config.yaml
n_layer: 9
d_model: 96
n_head: 3
n_kv_head: 3
head_dim: 64
d_mlp: 384
vocab_size: 4096
activation: "squared_relu"
norm: "rmsnorm"
norm_place: "out"
norm_eps: 1e-05
positions: "rope"
rope_base: 1020.0
rope_fraction: 0.25
qk_norm: true
attn_scale: 0.125
bias: "none"
tie_embeddings: "early"
parallel_block: false
extras: ["local attention windows", "value embeddings", "hashed n-gram embeddings", "a smear gate", "an embedding shortcut", "learned residual scales", "skips across layers", "capped logits"]
init: "uniform"
init_std_qkv: 0.0701
init_std_o: 0.0117
init_std_up: 0.0701
init_std_down: 0.00826
optimizer: "muon_variant"
lr: 0.00957
lr_mult_down: 2.0
beta1: 0.9
lr_head: 0.0127
warmup_steps: 0
schedule: "wsd"
decay_fraction: 0.56
decay_shape: "linear"
final_lr_fraction: 0.0
batch_tokens: 16384
seq_len: 1024
doc_mask: true
train_tokens: 102400000
steps: 6250
dataset: "wikipedia_en"
Each number is 128 + 24 x the weight over its row's rms, rounded and kept within 0 to 255. Layers, rows and columns count from 0. Numbers have three digits each. The size before them is the row's rms in percent of the matrix's.

# layer 4 MLP down (transposed), 384x96, rms 0.147, rows 228-300, columns 0-95
107:146087157110119112148120125104130178141101124157147138116079116124155144096112154104144174102120158114088133087111142103119111145118086149114124122122112131082102120100094089079078093179140124174110161106111118131163133145095128137113116130106113157122123136121116088136153133138132122101
097:123100118133100150105134141102086169116108146107070132134125126156137107117124111145130140146117151125126165098088109094151160175134122105103129096131107157192158183146106119135122149152077099146108153112105126125150106158136113153161129146153116116139142085136113093108142092136139161114
099:102150120140151131155097141098105132177123120149078159157156122108124132122112129136084154129167146155098139152149123179121152119133165115155159164147131103140098105162139140163116126116136119162122121119146144173146155147088107133096126145137153083147123150071104135102161126106088124112
102:145153140170143154175108159144094109142131154124174161139069167149125120118124155115120091132124138105101104145175161099122109123127131171130116099162128116111098140137107103156149124083140091120129138113104071123131108146125073149131124124107144146117154107141124098163164102128149115110
108:090096117137150116115126137106141108142083102163151095157127106143110095150102132086145141142080123136158133151181128165148102104131091159132168135116123175163121117175153133124119124106101148118136161135078137132166149117173140156144109131157121121125178138136118102118129089117121114107
103:156136144154100181140181118154136142163147113152113142131143145139158120094113122152159098137160123138149137111141125133162111160121119123122144125114123124114171137089152091129185136105071115110130111088137122105115098093140137155132155151168123145183142137158156165104115172125152119153
094:147140145156114165084132143163137131116154144120123125167121144164157149093141119109072143184144108118132096132156106136069187124126119143151107104132145125111124105191104104160130123102109105117122101139122131123111105132155133107144138136118121104119110121139079189104137136099096146114
118:120147114083118097132111159138123134122123121125122098157123116145145132166123127081127172112126160155140172102153098091090126125091177152118161109083130141159098136130127159117148095112141120146139130116132118132148081130177103108091119148139114184142139144157166149112169121127149160100
093:119128144090137117109127168162066124108112144096106101144081096133106132085138139092106135114094146131136148125113113093124123155128118167113107118138172138103155130095158119143097118192121134158167141148103118093113140106100132113151137139150169156095114145128095099143127099163131140106
098:134107136125118144148145168102171142159126129088139127151149152120130126108125108138113112067125160131138133084147122127078115130132103137070148178146157127146153113110123099148131125153116132179090184117098144152155133131176116131144086110149155147130120105130111121177106156148154130115
101:079168132076122076123145118120121152145121120127117100087136150091117140124119113106089118132122155129142155071163148126115139140124163119103176140128113151166122143145123151142112148095072117149118095071131117134116123125145164129152146173080156124113116147146091111100127129116140146146
108:133151123137082123136179106100086076073145141096138139141106156183112164129135118079129149122151120133145119153096096145161131147157114172140114136133121113102115116097112151138141127096159112167145136113136184113145098133132116087117149139114165093147100111147142106145120151109136107116
100:134120130143123155130130133101145079074163092159113135099127120113139172159150145096110138134127112142091137155081109121133132130132111090157132177093164131133159124152126114161133179085114100110147100143123106126130145168140120148077144133108117086117152140147135119132128132145128060141
102:097115139143128131100164107145134143183133115097115104114105155149155136163154152162154166099096188125162140083157119097134118110128101093151115132136128151147104151088097149130132095110143137128162138103119115122139137094103119120123161120081168095151148138114077125118171145130123143130
096:112150137129115106123146171168170125155131140161153154145116114135145144114094121144134100133099149102095135142161085130137144115156128119150130159160100085146148106169131117199110163105150156104151137095096114148112114091161163167133122156143134137148098142135124128117116176094152151129
093:196119139172164133149130139145147109103132119081145146145088113121087150134107134077126129116105153105097183127085070065115137152133113124151144089137116115135102112141085127122134136132115178157128100131122137130113120131146108127129098123127085106109098115095129113139149145144141124114
097:184153146133108105108141124095156120138112148093099122130128100134076092088148118100134152134090117155104156111102134038134167108122141082134125092134146142126108131118146122142132167126116139127130130148109138147133146138161130191119123144136116142158138124102135093146165089104124120148
099:119175148142135171108095143141135137126176122147123118139127130129133122147117109121124150131095142131142068173158112126093140135095107138201160154144157135146120156118123139125118112116088130132111135120117129141095138119161101171058112131094135143090164148127141126180112094145125094115
097:124169148135129112128160100076117141124146121106146086130128171139143153149127151119118126061163136096160131159087078111136154145137135158122101110150150146128134135128107083150135139093129124126129101111078073107139097116107118164098176123169116084143142129130143145110120132137137143146
101:124094121088147132110107147094136133173114132137082129086110164145161132108105188162127133161121156124111135137173165114142158103176142157137171111099113136134165113124151132130086110123140099129130150112126153133165103111157140084187127111130130148124145140136121118117085112121162113120
091:123164121156155183154131132149152102122076118125136133114143111130093159123116140145167117131105132129090133118141146093149051111067126150100130141187116175153117125141129156118140148129125103136148120147122121129100143121109093102104131153126135173132103169127173119115121121158116150105
094:105131119129069139067142130128099150157119131086114147130138093124133136069117174095129118134103157148096104115145164133150165142133144151112124076131109108114157116099093164145137142135116155151163106166110101104111077136147139146152165145125151129153094130095108138140124135100124141136
101:140132136120116138117170125191126099115135084147136158102127111149124120126147131147162133139168155130145124132113107139122137139148158148115085155135107113100164154078140090107137124162103120173119133107110108115154093113151104150085155106147122125089162111179146129176139135186116111110
094:121123126098135082139145072136176156143095082145093129162091094110130160088098134102124129097117090130142142141121135159122132126128152141106124125152075127128125117099145130150156143102113136161141115158144188154157146132120113119159156171116107078154128143112123159109154124132145113157
108:128148156132102160136120192137120129144090131124137133111139138155148117148141102130115080155119150125079130137136148113122118102118127123140170134158131134118166128146146107115151142136127084180117144100079100108125183104126157135114152143076158127158113101116156097126110161089132136068
105:147167139165104072160122152106131139098141095114089148156130124130132128086132120107112148130162143106127101113106099168150110144106181153140097104108128142134089150106131097132146130112090093137141123116077123130121166136141125094109121144128081173168107154148148116131133100108097095106
107:148138125121104112100153112118109114127116142111102127140145079093094144129086147128129148137168102150116150110147135099103137122158135101147122144133137125109139110082121160106109105095121113128179094180167115151086096162147100109059115150151128085151103117126119130107097155099110136151
100:120102138132110099104105096076118113139103113163157099086076146135126125143137109148087182105098131119123108128083093130094152106191123140148139145112125102125178170124106149105142143109143126128123112150148142091131123140119166120179161129122105138149101126138142127154116172144129108133
097:126110137112116134115107110112132112092137156150134125085122119148158093159091148133087101154122159089161122110124086110105129082112169100134122129127155189113134148138124116129128122140128154138106180096150135110121180130117117102148177136114141106106157079100108151091146104152158111123
102:147092138141145130098118129114149168177160129136081140118115115118093104132144160156153102152115093150088142086175135098095147137155137117154168116131120080156120108100116106135128156126130120177168116163116119150142124136130117057111111142129144115108131122120149165098153123141098121105
104:114112111094125187144119127097118152126133130093120146160074185137148089134118101086113140086121109104141131114140093142160102128149132138110110127146124159126125099106105127094175123116116123093139098138122145108080170132146153125129118138122147080160123141166166161113128136139103176141
095:114161122115114125125099131129146124153118074088132142136166130104087108161149147126190130106099163162140168153121147170118092121138122155119120107100113145150116184131137151123143130111181154145112137127143126116106112141125119114092111128125101126124091092098104148107097158117063144115
105:130135111148100105147096100148119119127164148138162090115123119148136092081093095156120164129117147125158143172146135109136119107156138128160135138092147179096136153111108114145126091125126089153092136143112131118147103158139157165098128109201158124106133137190109125122150151130135114126
102:138152100131106145163129098089080131146123134141166139138121138100102132132153167159150117115100140179131174134165134093146142148115116065115108159111103150111120138093113107129100128118151117100124129167138168187113112145141116121121121117127091123137164145146175154097099115131117170133
107:092141131142094122147149144137069168097147130114154111081126127137184096163155118135113151120088131136110142121141175097088114173122107114144180169132164122120126110155138116126098114137137117114126090122172111107120138159156119126121111165103154117144143092099096122099126165131112129134
097:164133161106106120088188104116175098122136145111142123125101094141116113116150156123129152122130119167142120096138125135130167182159115137124094122131167123129112139159163090127115140157151163130117124189115134138138097090174130169112097151119124097112124129088115110127120088155119104142
104:163102141110143133136118099143155124098086152139079152147108109165097124088119115156094138141142133156140168144086156118135112097143139120110109113151143123121099065155156097149134122136149171108139163129111160132123102082102103081174170145127143137115132117134143150108149132123097156139
114:145121132139127118124120120131119125123102127129118116177125083162119102105068109121151127130106163113116126086139128176170119154172127123107135123144136134100127118173143147096090154157134137077128103123109119130118173137156132101150080135192165115077133156080137121131129139136126102116
101:122122126150121123163140131155105190103118158136110119121095143133140154135158152097130148127150107114115054155102153155109151187116124130146142167114160141102150149117184159153142128098164132137120130121141130152134098112099135119130148173122168093164136119108117158133117103149094159124
096:111112147143088086129118122128114184130117136143077127132114147130156105131153122122128146104149150103130127110143175125141155115139072126162152137140142131150091166122147114108147142152160131117072113093137138155137108130096104121085157168116117105168136174131134138146162113102072151102
106:108136083087119115114145094129117071072126135123139158166183118110119135148083142093166080113161151140137111130083133139091123133136123150141133100084153154143132121154118113123137141105144123132135099120100141114121146115156153142143104108148104117127110128159138099156148116115083095077
102:103156115143136086138145142104128167095134115147166164126143152146161156118108153144115114162145142129184091115165119111155158107108108155110117121184154171118119107083110179146119105161119125111144098134129146145177121126132143103147117111120104123120119139133168147162095143181132140126
110:144120160147166078101115118129101150124097133150110119123133096074168151085110174093147143131128105143142124110128116088155125104143127127093063124084124131137106127114167102179115132151101085146123128083166138132111108097121097137112148144140104149138113122106115145132114121117141167141
089:141155108134141135112145127133102163145118158119086097130055138142150156146094139095141136109129089141128157135132175101103102110120110095133165159076102116119119136128114158152139112135111158130078089115124117152117121140144095099136117165101128088168123126098141143129168105164097142117
095:094132151121143173133150115130133131115109120119128149158156092158109045172072139099176086110089110165109110133111108091114094099121158136122122114131118126148116122113145146168130151136189104142090157138108130147128147134103130118142127151131140124129104092118105142127121100144119099110
115:176144114173128161121121099143130176116106136151143148101109087095138100129157153122108112150079117133106079099160112109128119143104142122106140134134140133135121179144144101096150118121110107152106099097055149132174115147110165126136136124111153135146138095163112110111114164146150144111
104:127112128098130137112071149099133108122120144122139159151123130131137147133109144107081117143124181127100135142143137131104178113145165143115126126153122146137137132161086109079162121093095114156134142160132115197148097107111083138099107157131109103153116149120151143089128103103089175119
102:082093123170158123107125125110106178143171149165087117178129120115156150087098118098135113117155117124131124099110162124160113109119125112081101155142145118092126174141111118143129156145105160129141142127096117141121093147123098140142133161105149145179146109178134121123135134107103112092
088:117155149119116137112149165151139169098171145167117161111128144110130139080138134154095123172148114105149147127175110122129122124111088106148160113109113122157145118145152087153095126134100134106133108153151157168152139141147108184121156154113141184099097117119105127140111149112122083103
103:155156153091123102108103118165128153141153120130135112099135149146101140066130078067129144129117107125164126120106120132100118090129100158119144087139086160146118137098154149162142087115163135094150102109137103137127170147139144117143135115135139145137101138084137102164120133144094172146
093:081124149104109134168147123099138140129142131111147134106145157114150095140099089127121143098106104094085146121119132093108120147126153154141093108113128133150117135088152077163164145108107113104131101162141154141122153126157110153099094130159116081178152112130136138152103117124104067157
096:107092116197128083107146132156183092119138163131124105111103103123154147141120149137145164154127129119186118144120159147136165070134098127128118105134121084167168178111105107144104147126123133111128121153114165141145149147125139138140145148136103096088114138150110121145155123128130095134
086:132126099113162142097106130144122101121137157101119116111083137145082154131138106137121111158102099104176113101140123132140125171169120171142113077138139201161142150159160150120107139171159143153096120109135142107107122137137149144162123140127160117109116103114149167149096094147118147118
087:168123102121154142127138156148146105090114136065117152102110122126092161140129168110073140143145135135168130138077107105092072124140147172183104096120147133130099137104118096130093082136098150156119100133129141126125135116140131149151147143146125120124117142122169144107145141154148113093
098:123114141157070129105122105177171114165152135140123141123136121098136053113123147119114148154131145143067157119127116147142124106159117151129136097098143102107149129127096114133123138114094152133155110162179134117137114141116107071143149168106114115149115102152172145128092159115117142122
091:141178113130118130100120118106136136150127095107092132112163087172098094133125109123136126185111150135131099121156122099146137177134148102148096139159140143170081168159162121123137098162106104108078157130145132149142180132124148121132098101078141141148143138128139134109145133129098121106
088:140148120123114161137126124144150131165125111092100113097100125177144097170122136121147126108136120128141090144135150129167115194146161121175108138169124145145119111135117152154108142089112145159121085183143140137144135090125149153107156145171147100125118139140149147084101119160133174113
102:144138110112106088191149098112156130091134107107091107105143124150106133138119109144124110108154143107108136149144132124123135097102132137135129125116156100125155114107100139184144152129099187134160127143139143076101139161138114131090129154161175127106125116122148161046122131117129142153
106:149151078098118132118124151113172152146109148112113104172175145139092108123157159095110122154148137104129094120109154129144133120118114141111105132085148123100133147167103130087063149138135161100124091105120142130103122156113159169127137119155130143145095099145102153116118143109100101177
114:091118150161136090152175123176092112120127154121122125107149130172118136127143167109140124127101110137138111119152142092146092133162112111122123104135126120141145106116122141109092169140144160122119150155142114158146075125087129225123120157165125106151124155124085141119096142132121130131
108:075111124142108076094116121118125148134110082105132107112124112131154127142145117133184139146128130148118129140091126109124132151090133143162123154109141102125129102122128182117123120092147134128139152158127133126134149106079120157102079152073140124161162125091090163109136187087139134141
102:105115125112145148093165107092116137157094124128114140152123150097157114098116145126157102128126119155121189132111125125147105152072137138126152116158149137127061131105111162143149102120127126120189166138200130133153129110094109103155121127088172148125114118137156129132102111120120144115
099:126111114153105128124119159107104067135127104124134101132114138169142085167134097144113135131096134115135169092139155118102146159144092132150125132121165150101136115169160128134172152135147155116149124151131105149123120124150157155162108200167166125116163129101151138136099169131108095112
096:096068152152146094145107150136148123147137137101107117118156137142129115171146142174104147125145122165113083136129165164108100106158123150113143121131113128113160131098114111077119145146130137168168141128125189143121127109105170138110162155151121102153103114176123100145131135171103144128
105:150155161125099156122161135155074125104122126122167160138121161123134109109105156132110104137140109093100143114121077083125140147151122101120095101144126126122163112117131132131109143130082124111128102171106144099159127121137150130095073121133078159143120128153078164083157121116164143115
106:115100150160125150050141160094114104161107120161091095140117059128143104094111147146129128163153157120113130123133102126138140107123147134128154110166126129139139146109137149147099142113128162191139149158111144151132116090134108129149166142133134133118107153108131119156135115124194131098
104:138105118108142147131121156087125086134126120138101110108124120150140083127162138161122117113183108136113161114152138130133110177131158115158159088147132139134140142078136127143103124122126180147195161117127172165125113107112086095168112139132121088095159111128124134135085152151121138134
106:143125145104099101179126113162131107096100131095109122141118162138109120154149144134133162098162106147164115175090120206143110130129125126142134138121148124110117142129155145100129173102140150082103110135176170139175156141169143111088127110136164138124144106117124148156110124114140139127
095:141112143124092126104125102121123120120118123144159144090107165137131127144132121153128078121098158092117153128130110154108155157155131108134117103157120147155122144103189143122127152106115135160156127135136092180113129065124068100110103127134128124108193132094165099179131116129131132139
105:115085168103147096130106163147153149111121136125074141111137118109154173120163116152095129166133097157102120156153150116115139120112090111146107172125125122137136137100133134149113158149118151131135115122099101140149168161132163127171109142115110120137157126114140112099060155083100115089
098:141114159119144121129145121113120103095101139128156129098105100146148084109149171145134125093107082140185148142168110154144190167147146119167121116136119099128076085145143101144099151110106163115156125109144154167104164105110142118169127144123126119128105142109141116134163134113162125138
103:110167111125127174105129141108128111141137129121121109154125087153101137109104109096116111141140127128126100120161084162112171130117150166186135113101151134127109128105199093127121130099134160137115155119108084150137132141163104144144081120115191130091118166125125117149104163135135115110
092:130099081103112128114154137125114174122126131130102109147112123179111125150133111081090120136131111105104132127163117111133143127139141079142125163125169175160116117174176094145141119159143184114098133089133173127135157146150144165127110157125116130137117115124105162138156112133166116090
# layer 4 MLP up, 384x96, rms 0.162, rows 229-300, columns 0-95
109:130111129141087123128168138156120128103115125135125131104120102113135135101117097115128136126148161133166085151101099135159163162159100109122134098115081129139119077152119128131121117157117138129156091075123139128062061152128098166138111125148126083156104134128086109134123120132113170131
098:116125133140122125126145079135116117117105141100161125152090121138147142114064152119150136094112142114087165092112141111141122135146122153121134109117126113173136114116164086128146155100107164149129114129084104140115083177138153088151128120178125123125120102138164090186124113156139109093
095:107128075131140132157162105115156116142145102127099109156164131110105148103121104147128134121129141156144150123151097124124077149145134098100161133134159127109126127114155147080146163099142171118113151162119121119149140084108175103144185126144128135142170152178122126100125124149152172165
109:144143123101147157125110137093172123125106179124131104131148137130106106171127104113100144093120118115166139163174144120145102137120110133124128127091172146140132115173113140115146096137140143149165101130149088099073168149155156094099101120117102103127170103123103106108127123107167168113
105:155103082153135107140087117183105193153119141132163127157142150137147125161101167097140093138083125132123079155124171139127136110109118085114079134138118124087133092139137160121126128135141120123101163111128119123111141148104156143110127128179138101133152107114137111108130095117146170120
096:177128152115138147130141105107161147142108153173125115108134114106156168172160171113120137145168172139147123167124094102166136154098146115136133121118120106133122102152078134112128118090140148066125136152121157123090120080129123145115155116108138164157166123132136175133102146127111128147
110:103170090122168150147152131124095132091103141129122143096187155141132125148127166135150147114146135118170100101073136143126150136180116091125151127101138163111101123135105165143160159125121136112150140117135143126081128137110138066095117145128128150153134163109139091125121107126113102087
105:119137098120128166135105125153123132109122165129178153146137099149091079113147132099109099124121153122106150102134106125112140155142123115120145102153142083139181156125173122143148052144133168126145139145137127126093124154072151104120080118127108131092110136150127167158128108146135156123
087:129139155133131122137107108141078113123140078151093164115127154110157127195082144095133157108152086113116128168136129120165171135106131142122113110132134125151110115145118114143167108102144150118190149140148088114083142077104114110124115138131125098107105135147135143132161103148112089125
084:167120136152144072120104116153123125153122122123118136155122147134089128169150110161122102124123134169144130110131105129116119113107114130148097106135137134108157123161110166145129091091114146150124197105132099099126155093133115109120128118157127127118075127158112117075098059161143168126
105:130156109131105169146137158133161104143129139116132118113146165164104115139126145159141126115140138075079143092126138132155164110154134119089149121145132128148109136120106137160065111118103153125047135105093124121117108139143117166135080093125138117113101143107167118183164123131130130117
102:087108091117119125162113123140163131127116149157138119144172133168168141162105139095126150164155140116088098181107120107135078111073063158132145102086103136137134122131133144106136131105100105135125112160140108096129135143134121162088139152137112134101131138181132121127104118154146117130
102:076155120138177170167166126134078100100156096115115132140128144098121127129134128105116134110164104130124133103125121122178145127107125115122169064144144144097118162125131112146117090099134107094103143120134110151142133094134141156128122130118111076152159100137133098164185116124131118094
099:141124139149153151129134126171062159094156100120117124144118131112125158117125115129161147124153086157102146135126163174140146102100122097122123165081164098186127120108109129110114138153159137125089134152087156158124139174170120148100160123117114127098132106100153136101145110138108129141
095:080118140127163132140161109127078105128180141147099140087184132143120138143093151082119126184122148156161142155105095129123135119129116105134115142112131100134120124111148103106134143123136190104159105090143112103140106160091141122106148101115107125147130139104095078129119139147096107139
093:143094151091120155123149115163114118135147142106164111122157124163104106159087103088135189113120132153131097099139125114085144139118144135080130115115119157093128133150159135157112124168134128116145114143160101107109069099171153135107097119161149162133099107112126086116134111131133090116
087:136093096130112131132123137127154094120123144141076136180143084122116106130111164096095104076142092129119151145111142124126131122147129116086150141167124085096107117095078115138111130172149145130110143090131143146125139113119126136110153175163149072158115116157145142107149126112108172146
099:152097105169113124150111133121082168146127108127132103130096161114127136109112104143178116185104121091138115144125147143107110091150131122142109128100120097099166162126121102134166115127143123116106173121119143094109124089093132129136096142170123161121174106129109078138079145132167141132
112:146159153143118137130111131114073116103149063132150149145104136107163137137112134130177111102147141155135094121134102143117122091064118126117118144142078104132166122084142124170145120125106101130094127105122144133088120103096101116083143141126126100114121122133111166095114117161164141164
092:116164112131136125121133161132142151134158145104121120089114126087150162112150119123130146122135086122117135173165174129164126092120134119138121106128113108182087126119171104117092135107127156086171169139186135137147122115118132160119138091123129144094110126178104128112128124072135157158
099:089141145132135128131111108131143123130099151151099099109149095119090128092137120149137131133146162145143110128158111111120154158085163138106148114090162139153120157128118101145123091129094146132138164117158112097065188120123114066150148122151137133133175107150157163081108133122108117136
088:115107146158146117132121122134113145071101168091067137147173096129132128168136091117126112114141115146138113148162162144152160104127141113121122085157147117082121093126123136108130132121155152141145149113144184094156148146125113132078148091175114156117174124132094132099138120122129133125
098:102107147118137098141146121132122135152070159153163124144125080094122098190131106128143130156119091116068079125165101127091118144142156095111144145123131138143156177100147147134107136129137111109116146096084127126062123123132101137114148135120117113165136142126105100135115124117089128139
126:121119160131141139172126165156125118147164119162136079141150129159137149137170125123101133140106116123107133119108128161120078116125118145165141139105120123107117092148181140117096158149127130171143101113138119109088143080157137108112096131114136129104178111097160111196081128123107116121
097:147137157115130107162165057098141103125132135128137173173125170147154146144107120138087126121177138098100105130133103155110098121129123128111112153163140087107128076156112139114076113154101121135136151132156158172124114136131129109111117166127118120143137123104163100118102100157132113162
095:091116162131146124136118114145130142135109173147136082148114132126157161144125136148134087146099137088130119124118087142142121108113120139124156113084117166123110151157146071108120135077095142114110112136094121111108120082117159172138136137121116162149153130101158118177153079120090086146
094:139097114114135133143170115136128156117153144116163117156114114125130147112122123084160124127124121106147120104142109106102150140092177147093094136088161126147124161083133120113120155139096090141120071100153062090150153082132148127096156114127105145103112113124137154127151098122159168140
089:166135140127124131165121111114079122104137135121092133120103141150148093130130186167172142128172172161122179110131145132157109144104130135167111136135071091106085129141130097131121093124107166121124120121143112104146113136133131133110135120125136161109098172107082111157102092105139107109
092:145104094118173115114160113169072114141124155160124142114128119143172159089149133164138136130139113106147083132154130127104139090147087160135146157115155133138099086145166132112127113095129128169146120155124088157082153128131136095114141183123114108126145112131152132133150121103173155132
109:087102161139131142157163116108160113109130143064133152150127115100121101125164123177105138126137115132141127137154140155099093120072110157116134163096164156093136123148113108123110141117126114136089136115113159135147134114176162126099152154104130095171125131164160181146128156136128147115
093:115096096181100148141130134145161127127097126153160091118079121139171127150124134061125102121132105120151114106130120161116147145133097125117152126130116124122082141072100085106113123118114135118131093132110122085168120123146129116164127102090118122109134103060111110103133145102156147131
093:133148137096142066132130157106139131172142116120115140107118101139096106170102175152147167102128132099119133109168132135168128131100160116098110131100135173155106120134125156130117160117103168130143120131137113127099089117143128167084097121138126128118145119124136145115059151144127064137
099:122117102124086120102125157120153080125135129144104110163163155148125084096104124112102080129124137092104138126110066113115116136178139110172102151129141167124098089129131142120130122130123091160112147146135106103114118116142131133169118113137127120108096149209153165100119131135135145113
090:125116096130116133104140087160116162096174144154104115187102134145088131149140133128095124089121137097139146113142134138104152090114147154100096110132128093117112086153143151132147154152156131081129108079101127143106100134150098165111133138107106077105142138127119148120130112187121101122
101:097125164104108154119110139134084107154105132140161099128102136152096105155142117156081151123111106133101137140158113142094107124115097103118117110102077138131175147136119118089147113152102146110124134137135111156100151092183163145081168131136146168108087161142119143113123100099106124116
103:075111112129149111083112143112103127126124102149138186110102098100168108131101098111152140156122100116135141117146154147103096156147095089143110149093119136166121134129133108147156135127150119130081134101141099148127155171147123142111129079139133096119140123170095111149173111145144076117
102:085160152114116115158136090160084122132136126113157130107114136089099117139083137130142150163113113113081130107108128182164133142167138104103137152113110115124150119095142154091131135125154127093163073123160147080138153109133109133094163168159105119127133157111120161114140135127124126169
111:140155120144141139128152085119138165108091117112135162185085113125146096176124165112175130111106126139135099129088126136145163134107114153078158144145127149164159094106126088121146103107151140132139144162104127137149130153155118151155107128117102133114139154163165112108084131169108148114
092:146132130107104144053149071113141097094163113154151162114154144130114142169113142122157143111152153141081137109159158126125115158097140161134089124118165096112077140138148108098140176160103121140155141080128109147111092139145145122106111143125101109136145110127143123116112111153125116136
109:111108131084125111118130079151137126120107117076128118136148094142140115118093116112163123083166149163133149122104098139105097148120095088166131131125141081119156168115171119137132198115111096112127110143114131120156123143092122176161105124144099147123163139121130128137136095131114084141
089:144138100133128137131106103134103140133074139106098113124168128068158116123121135165163099149109099083141111141176109073114121099135132080118132150118105109113117155124119127139129171162129158122107121106130122124124187134149133109113117130148135116156165111150179124147160130077139138165
102:143117150167159194164137096127147093143121111098060142114136129112126130129124100161097080144140132141133087138105138137124105166138152156162162134121109154122150146148134140150098166137143153120142104140101102140140110109120125110135138117163142159120107107170106099134151110107117194119
091:141123118127132155146130121126146139109166167119122131149133093121083115166135137176122092131119127158142143137120133127112153071105164153111121114106156140081145124145124105131142175151161105117115119108150123079111127128179109199112101147119096104153142165116112151150148163129172151125
093:146104124125116137099180122183165112122119143123092083150114055124121158135142159182119118154137098141126175130116162144083144126104080119149148135122111093130144156122100133121076099110126167117155091111125135114142142122120134136128148106150152141139147135112105144143158148143155117153
111:133108048123116142120116143114150118116144163137135093125132125108106141121121090163111176140133131112129107127143132122109115141154137080146168174100160136126151133149127116153129153109142094150134106108096158117118107119115180137150124101143113112133159117134110056151125176080129161103
110:141119070155129172153147076156078082082124126139151129148141157086104176102116107147128124131103156135146130130133132180084111106165134138088140152137129137123135101183123150127136143093124138150113133142123117144107159162107157126120105144125153147129158108134151143140146103103128118166
116:117159094131155136100139121133098114150150113153133119118150127136152141089119173142097122090173063142154130122112142117145142189121147126146118154135090133092124096077130094130161121127146149167172114138123090158108154122132152156137089124153147101148129099095136085125158131111144140114
102:148107129110148078136154121098151133127170151112115123151182077144116143164118113105155105146165119136129116117099123174140131152109132143084101104160156138128142169138130116143144125123109132122130154122216160134119143133105101098153137131134087150088139151111129112159097150133139164130
097:128117064081094129139133127098138133078175126138111142108132131099126161115104168123120136141137111093109101134120123133103145151105135128128131139108102116120060161130111112138154136130146100131153165121142102112164095177159120065114155107174113122107097102148141124094149136142145108130
095:124093130093135139118165097124161105136152097096097147102151120122082138165131100132129153128141110105121156156100124128159110144125093177113165131140143147112134157107110130091124123157083154090103140094155193090121149087151141144129144139149140116118107156127087170143116132113126110098
093:133144099089134126123122125089101103133105101166134110160116101118143100125125139139108164133114086109147121141097101134139138161153134101120166164117109101104114102142112148117128095106124182129131148104130131145105126109153148137179202123142158110130163120133128164148109119054133103159
094:085121148121141097162117103159080089093110152077183106137119129116171078105092131111109129163128125108102131128126150150130112147140143114120116130147104127118182149117139106101092109139104158102145094160131089143135153131151131136127150135107132103091108145074094132121129127111133089123
091:119121135148121175107095133124073107178104122118125141105119118087117113126104131106061132190115157155137156121165132131110131151129162109135107111136088116152135142118150143131116096144151156147113175095134111118145145163125158106092095105132105147127147109065111134133121109158128104110
091:156089087119139164154082109147085125132131126121114116089149148134116119123125101176098130122121138101104166132098131172150132105126117107108168147137122180186186117132140129130107094177134105115160110151146152114140138133101113130130145129117146089125125113134091143112171106150136164142
097:133153164169123151133164114117109136128117149081105125113127123123126142134130121104103144102125128105093126191149144129147150161130173138158151129148083145105109134104135160135137140107118157152079141137081115107090123124109103136104159114064140149135137112166157127151121158182129107167
095:125100137107145145105104129173116093131102141105084119139142123131137150157116115133116135098159107152191139116162129108153131143171162124103081119167128061135149154153173093110101140101070119086123095116147122157139147148112120138108117143115142120114110148099141118121159136123120108160
089:093154123148090089146091129134077126110094103129170144143149132119114126123136119103136154134128119178150121145152143131152149147111155140167098135106104118111132082138094114090087122117116121119181160113098104137106148150133145115094134111137112140065169120113080143135146142111161163142
115:080158109120184129100101122130113132135117119143052116099123152108101120134147135151139154131170113155124139140095180132096158111123145158100137148153096159133140166126132149169110123133139124132177149113136135088185137124138126122102103108158177123144147146117141128105132118153135138089
104:148133142166133132125163147173174129142123124062149106125117079095119122150147138173155137140108150128092127156137118130111122153125110132087125130123116118134115169132107149105156105119177164122108125135134143126156115108100129089104116129126110099127066106170115137104101179100164105106
098:129152128133129176133143130148117141131124129142152127131149141139114150114108125127159126172128151160112077130123112161098145155110105125124132188134133096152128148091141123115128133131083071073132152140138095155103153136121140152171139145091159102140190127163141133089095081097137128131
108:122054084141090119151117117120141088149138166176148097130116126100126075145132140113138126122125122095099132140124123163117124121123133096139141117128150150137149100100123138159089148129121158147108136139102103128167093115121090066104124185119127124142164122145116165138168132125160153122
092:128067129129099091110188143131111140155097097131159133143117156107115125163094153132115140136145144188158147142131126164131130157125095119105082119112111123125134106138185121118122105123153144127146155140158125162149140120119077125109147083162157124165133163135125146128091112116170116138
097:139123132119184117104148157144175107102167146114129136090135146117110139159150111165115165127110152129150167144085122116101116102114105118142120125145135094108133132146160103134128135125105148153094098131140094103151132115132104101098156152130106097121180121118149136131096114034151117129
107:138130118117154104137159116147126118119111149095178111111116112144104106090161115049111136165108117144119134119136144120140123152152122124149127116088096124168148092136092104152124094133153132121147084089110140119137077114112132155132106088115070127132121114097143099142130079125122174130
108:093154139129145174135109147089053129091106115101124150141107140145117128091102139164124121150131140113177099127155145167120116138143108134149144135132113160129119136165121083166173123088116101097138136146154153141087132151133155168143100138154075120135123097134125115144132137106136127089
098:125107110135150141089133114200116129118107119136168108110130136101107091161098118106107131125129130113120177154156107123079141096150138164124138127155124173132136114122128156085091074106168145162108153127140137070132146157127137116149110118143133094146153126123126159087119150167121113133
100:153112097089097099178113111128099129169104155150138089140114160136116113133134122145134144107165125118136112135075103128111123118096144133112131116097112092106159166142141101126100147114137151089169110147159158132142128124155143146128104104099180152147102101105085118158107138077148158112
084:124085152139130135123150182116184137122123151152132116163123129150139183146155095117120104112169109137204162128113116128110131118141135126108130120090124140091113157135128112095136148174090149126120103139155127148131128136133139159164136093131192086092125137158128106153143137139120106128
084:164122133150111116121102106162118138160141129052123153119110125128076101109100146126164121098170145120135128136142158099121142095142141126126085142138147093072113124156101133116130162127146123062120163100123156150117099142149131114089126149128094109134156112108137144157124096127154114166
091:109108101141159139123116111156107143127151137066135135063127109141130101119148176131112167099132180125191121122122164132107115123125116144180163176078124159126164097113115133143123153136160117149147132128106139107129119138091117128107126159157156125144111154146127117158136151125108090129
101:110145127149101153125132138143124140137102135132127117127108126157131147142160129163100133161140107105125096108138114120130121104113085100117115152126067119101145123114157151076207140167124096137144102153132130098117139113108100105156135148126180118123107074142104134173113156152145072141
098:176132132154130111121193137133120164159131160109133121150136152111105105123100138116104130135133089133134102090102140123177144124135131131082122089123105132172132167103087173164133097085091116093173160131103153127118132109121156126088133128110090150138140107161128134100098140125130140116